Weights of a small transformer language model: 8 layers, 3 heads of 32.
Each number is 500 + 50 x the weight over its row's rms, rounded and kept within 0 to 999. Layers, rows and columns count from 0. Numbers have three digits each. The size before them is the row's rms in percent of the matrix's.

# layer 4 MLP down (transposed), 192x96, rms 0.0819, rows 142-164, columns 0-95
094:482477433457526440500504532547474549543461449424468447449434537532584473528508492417447540517512377514547488435500463548601477518525532560528452512574493469567490619443481517535474594437560486502449447492510486522439538571563504577498575517457411472509470482436472395489513388551455451564
104:483582466535550480416488551490455575539479641426519551425497492515533469540460559495513509532526460482550462509468501501492486541525534567459611403461514526523596591652516529560543404538487526505457561488524508571527493451552559435560531621485515497511483471443506479512459497414458446498
095:551504519539483551552443543560495532437509469585595451512510474456458565512549503426597478501507497528417505486547506495491587538534522593453515444498457439411453440562476612500606527507461562569473509507434611516521456458557431436437601531462531440517557511508494475448462438512592517493
105:470513536531390510580473487613535475529436511501481555488422397500467383530494454695449465551499558548522490509598543504466540542501459496560497437498454464482531506439503522434516563574496465444513475443443438482465510556479486472545478469450447563451518489472455580421515451538487556499
102:515447559570488548502499428425510506413535417452555481455609483493475536486449535542602513543430543483486485474520484491453432573461609496506492482485422489541484452489386441517490508543503531495533440545600418543452586517525554545473383564472479521485512587483534501587583548495494434549
091:521515469474499548528416508404513491474591509477532468544603476496549527498490533479543505542582507536507500547453392500512518498439595540440468508515621505531577536638481414556432501498448579510480526469485509624552547537556479519503511508508492536538392452367491528457419471513492511459
106:508555467449479597466492465532430483517506522561527490534522469514499405471461487385571435578600468478510483422460444537664477429524517544591513455476516447482531561473527483491446376448490552500508512537487502555625463473464441457523511491503547461531509564477434441510445491598545529507
100:652492461541542629488495485467563520466497516631453509521478481498536498466499535547546456521538536486537472488432483603488520501464469506488449510502500575531545529473466437499486421448583508508553537621519452529540452592589548551450522578503540576449465480534585505579497408476481561556
101:625537521545451433551468509523569482542424535508487580574534477448530523498447485505472597467464461497552458584542533543483565514564471524471491572542404528553460447578463488432467479481427493513534511334436507592419544534532513535481514412473531534493492522565575477459561519530542449448
089:536517476557477506562528475522581547564548484476479401449520506547485560459462441496475435561488497478529531589511535511510476502427604515569561452509536483423565494412520532523472526524530527546516486515438431555489444571462503491553458436496512471417570596485427584318582489428518490500
113:594396541507539449544473527391555490519484409543551568437601383508519414552555513428569531514498449561449537443463538447554450523437585423513426450548543502428589550530495482435446505508471489496541494492510561513530526558600463490493526479476459498554487556486534474538522574516507444537
096:574546521480507479580442494502403368508443461552439501520505509517481516547504497455621512469528523416538562494433403548505507467532427534485436464470431457590488537549513508509489561465502499517529553500450531531393450454481412527571639589496481510555565520529490525514521526588532566444
105:425425531551481492546549494477478521428533440524477466499570372528550403459386556526512457481447520409520490560572574512490495498454503523510548429606445512485616566481496474513498492445479446475509502534393426503521468505527547448507469524531536435485457472432538491464602507389533488418
094:442483543608480482481458542487507518486461515456492499442441477465476561532472560569330457532495473514625492455561563521544486539649434544484459464530493514429518588396553605546529539551540483471467475529423536427476575482529499492408472469537501473478537504560503491444492499540496511445
100:521438532490498535467502511480520519477505607508478522458506454636540588409460629557495595469380597482457500464507480406466471423515509519481533454600537442462547470527478481513572534475473417397526482515473420454523498439579501514512468509513457559511518487554561450476469512447578533450
095:508533464506513483496534422426541592565474487488434421544512512568579553457431487496521549508512504476494492461539528529424515493552457561506548451481597551446523599481485526516528622453527537436530459440552554532494510534456616474510504510414442476625402572534488555492507442597582529498
094:513564592572361488442511492537455507514470578532489460590468478565459570534466441571504516549511407522533542486608495538470371540484464525510532484465523438504535441528492530444566496555520563490472524381465510558537514395453521514491543484455479475531517460543611486518523616520543521467
090:513579476473490513457568468599455500549477503460505559494539533511564443559527492534476431492466517487574523429440397462428506475495547522573444514560470444566454538419502518548596359481544505433568523494566469498529513489521570496438548509584615448456524503445489564529471485572492471617
093:431493482478532567502526393469416506542504553566440396606497537539585506509396427524531533449490504560514463517499561534391488436607534449526493476470517493527551508636453476522558522421494563471503404496524517451507582472518509504516556562460478606522455450533505420475472469511488467463
105:505579471392556531518560520449470468508429510511494570458568425519516453536443535488447489517484451487482548421523534515566502534405474422559506464520424498456470529414546509493574427458462541475548492385456479521460555532506580488514616517496415575463535604485428487523548568530574555574
085:381464588546436462489617482434463462475397549496477398589515486520595540441481502502570494538400477526545535527569517457467556526557474554576555509408506500497497453560525465434492477475503481451514441497453518501477499477459615500583499560459463433565513490513452522434588500507548552468
111:444553506498499541490460547510568518565465539544477447536567465496474490488512445499337508508499531535437534493517477443594442586536514546560473532491492471527507475500613545480480488458521407575442443523498446519415504500367479518539490628430509558517472441507493470429420466507380444521
093:508498414466483444399496484464470505554542537566501436485462524493447552505513512548423481489597509518593548483467466449462424496455482461504600466512531463608492498410546492397420637451491502603513492529470534480543546546444396534592541438470520518468509540560434538563486470497549528465
# layer 4 MLP gate, 192x96, rms 0.0896, rows 143-165, columns 0-95
104:460481423535627523533480500527412451489512519459429529515466502512453612560548486505539430549549562427439532415511536449522487554516459498489576450455445527485490394504472543541399458518488423557452493463531465536539504486562434501447564589470448537594615514486521488464563442497452449560
107:461546511515423530529548569576447487540462521542418506494576466523533501435513490482573510509628587543393568504500514510498538376499412541560374521490511527534467458496598521493556516572529531551568538454542464377466451492513553483571416435535468526515486474458541453483488541521497555521
118:478502416473553480399483488520524554497431555453501511542439489502510508388484536496526490637616527548507507452366533557571498528497555570564543606507537455469459502476508560478441526550464573485440412528558450511498493477488525525518531471549541334507495578469523509519470505514554525461
091:544469523476460452437470469534569519495533515438535542530580539514491485408538422429539449551542544491471442483556530669542577511449469585500462523522583474438575491538411586550511617537434466461459437518525482493506469514518424462552538398482490433527538474458527393492479502484539502500
100:524534556569517478463554501508477544396455501499493522484465603549509449486497476395546489568525520547485563491463474536487533511495498584449469461425539513415459389575565506524565472544446520435483522443406534489492541454435382464492480476570579404438573534473455425454419517515576490447
105:531523429483560485384520510515538463566453481519443498527489516450436443495446583458547477495547512579492437471486378478511497364537505483514487497465512448483555513460461568621467416419377479512507501548573499513558515509505495428490504591533544445576558572587493500450537431540461488471
100:432544490476490461522543422516445580582461598449503435523539545523595409491472437486505486545558616473568425470564508470457455538477464603479556457477510514525446427460586558481513523544507500408505473371488517521560594447510542559519486392461465427512505538462516516497520458524497446494
107:509493495462584504521430410580525433569595485490446498491400584550490464427578532502502463484498515464498505468401489448582506475450403436507401533470573536529551465553548511500471501474455546444532448488535528569598531451447564520563533429536556554483496522517506360501557532530497432495
083:505487527533494469353461484437536473496508565483508485450484522514517533433442514491422530448487406456578468490484540494414482474554491488410466486513380542492533503459564537362512453467564469460479401460492541575517499582500492570484501509508462569498477454445482572430563593423448428569
103:499476521485497455464475513538462522500445548432459452458532508500457476565456494408522516547503521576521513430591504507547463472501497442504498561567556493443480509558498529508561410406413504465564455440446493428473563442435621461400391511553432568474536501462603481477501469383461521425
092:453484519537469490548555470541480549485469505501570504520557490516517508582445518415529445589497524502442504505440558383558524523451465467391414532480520608540534378559471477559478468480449525437566497468606449485543485513547478404598495483442507575563572510499470469427450512529487593462
115:475517530422526520526505526506453422500508525577511510598467471588464422456539472525515511486560516431567567429505498434578497532534541476505568484583453470502317440483479532566404529499398519437492536518469422478520470517441552581598516531499546442566471503564460501554512491540577486503
089:542448486519422528514408535530535545553475591556543516494427553562577468536583459480563502468505519559479513532480503512449599443529423412548593511501510533569488494518572663400497506513555560498572538468481524469510496525438454575526592478513435520550458534478479445526497468574469557441
098:549477488469553548487511491494379533423477522355437417505561532469464473497415505545510412535551479446525467455540532591531405503555533526560528411511531500567550519534436523544518468546443526541502522453515544528528429444612510521505503557559429446494432496564543497455551477425425453428
101:440564490501411540499543494499397586457555532432559388578478475425497472414434457521467591534462509509484479518531532507483416568475489477512402533453572613535480430513522478513536581483477565450467549486525523424566561489496573530566509477416465475540449479471493484451547474533492530382
094:513514400512524524514472540472521508531486461559536432447543599469571449419556499393547527514475528510602504482428495536476480479458468468476554476480470585439493475445451466500480460416520475628603532522532452456525512489571521489498479439488553527542608568485499566460447403461624512577
101:482513542441482557477497460540499462455470507565489484382493443497384448547451502393491583484511464498474448548472502484509490464561511569454462467479558506568518415455496456530522427458484495630470480538565559446592523455595566450510512532554519622452532457519402457429581499463522466464
093:459478515481479491571524588559486591527483508544514521543571532475522559514546447411494533515495470524437490471464536578390541610525481594472496488488461503493547445572492556530606496559486436466550487433435594531553557486588492481452529495447466569477515518468439395470460559523524641466
096:468493515479599603450571483524424518505544458523474511485434524428442516467539501490661425531514623480506559476410472488503542434508413468465592550574483524543462476563543537542478500574535544523497495531638513509486524415471604516552463482538450440507483538486540525530561519491534510451
097:544496490572516532439503542453483524386515561540555416491540468444495552501523516515475508583528520518488529446470441378534513557446493508526502579517505467527461519477521477555556477437468576507581546536521577505554592460544402526511458478420559492617525539601547504456520646520461577536
112:499475455494543480476523479492554518529507569472396449502412537531399414518509590452559499560568617488527525400540451491479443520495428527429484536525531440545417534506543574556479431509508590488426490479492477515558450467442520441486577497518561326548484487549478535500485545555506513529
102:510497461465493487510421499400523488467605630393556493506473510442507473568418508490527619685501499547459494450475480570476446563529480496475484454538413473588500536531527494538528424453499502487481518607515509463551510478453464502539562505518422482494545522421516475510498480411529453455
125:576483442470506401508581595562516510464476513550470469535496495497472465398549536477519467540572492487400482483505454566591482443563558503533593520446499571451425446554479550491408476387449501452486473472426534502580489539479481490513510539608519418491447501585497495559533586531509424550
# layer 4 MLP up, 192x96, rms 0.0851, rows 143-164, columns 0-95
107:480471484472458562469552542494506528548550539501493557487477587474524479519526423580382448456460575448505520464589503397566474423523514493513410551493518645393453512483450461565431471508513521540440603430528555510537522510489528461464502503518497446550584556459517452468469479477385487434
095:578494545503527459446501481567556470477501562449482586535446532524540496413526551426488525493382525575496414493442391444562572461458476459508469524443571504475537498484509465407453530539511520509469506542565482536496495443472530511564558533588520488550460511485474385553587454596430436603
105:420494427527502562461416616542593477523458496556458482504425541415505515487495555524494495468526407532491564450454604538531501467487512481489512579473484421498546482426448502538440618471538480592429515537526473538415604477470502529545502536516502423375478538473514569552518479538545553450
106:444496547496518559527476481452468623477494508572623527385515456485457467478487550551484500453458533499526432448509414462438458542503524492574463469507467525438460551420529473512447560543537459471543386460409568548526575536449547472487417403539546442566569540516558494476482416428527477496
088:554537536503475574386531516462574487530478429533449495411523508431483520484486539485528533506533425495436473493458468547490411536546516464520539527537385486551452512455538557395586353585624496484479507558568439420490419492502494531542481525495563518453478472528487538506517405501431560505
104:468498480457436460504557559466561589475441589543493436488526449554464509412524541523467532559562437538541493435474582498521419448527503515511494531560422497426468577519474528521545594550583523514595465485558472516454490505470497450547568428501549418550563455457545538477371526506465623493
102:462441487519555405524509476488498558427554480449460486463454521464516500496540472482484469434512542494486456559542594445563548468448485401474547490458395525484511447466535501529504565461402399435500418490506576568498553586402512541556521487510411422511447573534410488464528572531393495444
108:457522584579503465574538553462503501541388456519495577485456529563539521527484566619467556474506415505593488551512507512516535542431522455564514506428480575515517468502487420560481535446547460519510532490438464463519525590650512549544461478507474507405492525527514477432447516437555578610
087:590502552434493499414433469541482420452520470539497511552499468422461427484441512518521508521483461466452529482427446619489549470495532509540514396489578493499514486561587503520549506553464514509538547515522531482528571402425472478520553584489467530498460480526650417661453485500487563509
115:454456456561492433493427530472479475553445491562613486514526448426491561522489479508468489510571511443547532495518538617555595588561467512407511447527493456518535549545500574456506588546496525466547474524473497421501451518435509613489480528502538415535524513512444526606458434521456641557
095:472444490508586398446476496492519422517487516488440553469433411444527494528555479503536513549507444499495549496504473472541471436499403434492531423446385547490560540494618475463528469446539539469559430451546486565583554466527507508399515559459555535440564490539590426506436588492521505595
103:538485561402337446528412484508501423604516482555493488574486477455550552569544456514462467501493551553527542406561574473543531491516515526453502466419473510559402471516482538533563517531522523522508543435539501567536434503482532555536424538499513520458476470432367551435564414533513495500
096:576526501528437539470432520517566533546478484587503478467493475481504628546528455550518451532509474499461531484469566459450654497485402483437512467537535463533439530545517598492475580467587495477600421486474508493515516516442583561527573589570483572498488483492401571548440512549462447515
099:536574495587488505466495603517529468500478449454558465581517465471528477552576565540478436522509469476474436452443552521534488574522522424534504529468466500523444516551513499492402515607475501544450449592472554602406498506423558480506398538512553557450502543499530564522481355423497523417
094:620521560409484508478463486483427520490494471488586485455468581407474377548523531535487453581515424523462508525425491552472515431451487423501455539559441451547543469518523559495553517560460491416572507479430515528495516418487495481514566526618474533367448431479553549503529555546482538510
095:477515486490553645461506508432487464528530499406634485448515512500446460509553427370466552502504585532466452525423486607467570509502562513500521495497487443600449415396574547481455456497394483502492473494500468480491572506521512470546553515473472501439427430541523548450511535503548442513
092:529533449477427483588504498538447593515499483550538493455548480404516523487483535419507478608470579480534440512457553492427476506443390524421478482513473481468482458514460489450454535588565481501651509477458476584489460507471548435482404513472451528574583429453554576426444482511507510428
091:487534414524573456460531536503616446509559491480534542514520567514506448478566539564495584512481462511483486535445463480515465508585514562566519482464471479481439549478551585489482600583389523459479616559410412550489495548454433427516466423491511531493454459451511441529442470434620481488
103:537551446549528573378485473561532423493507481444486480433511416423523542469528504478530612443515440448519541486470432507511532576583460519507545518593574562449497557521596514441466540451369556511428549524459555499434469443469501553493480437481494527518487609495485514505521409546438528474
086:553613427445464573451507448458392553437524487518489492446427484471521449411468569434472471549479524515545503629468518558479520549483506570507485566320466443553413352506570508539441465473434482486508480476517480425550507478483499520504492489534496517540553488521477509454515537487523528536
110:607447495509536488492501485488541495485642491526463493462540445463430422491493489509529598465522450574413504512472569490530522476592608425554532603487525512462591423442488482532518529499480560486493492557461521499540478467405486547491399501525497514549542430502564387497466546529452449390
091:503471591405565477439566524501530450533524509557492590488455464457526414459557532465538508453477535514458602561465481536457502429594507550473451468466422446429563488526533521549574578503463471530567516513509449450497505450471546459583480608503544440376415469488500535482515573485449468596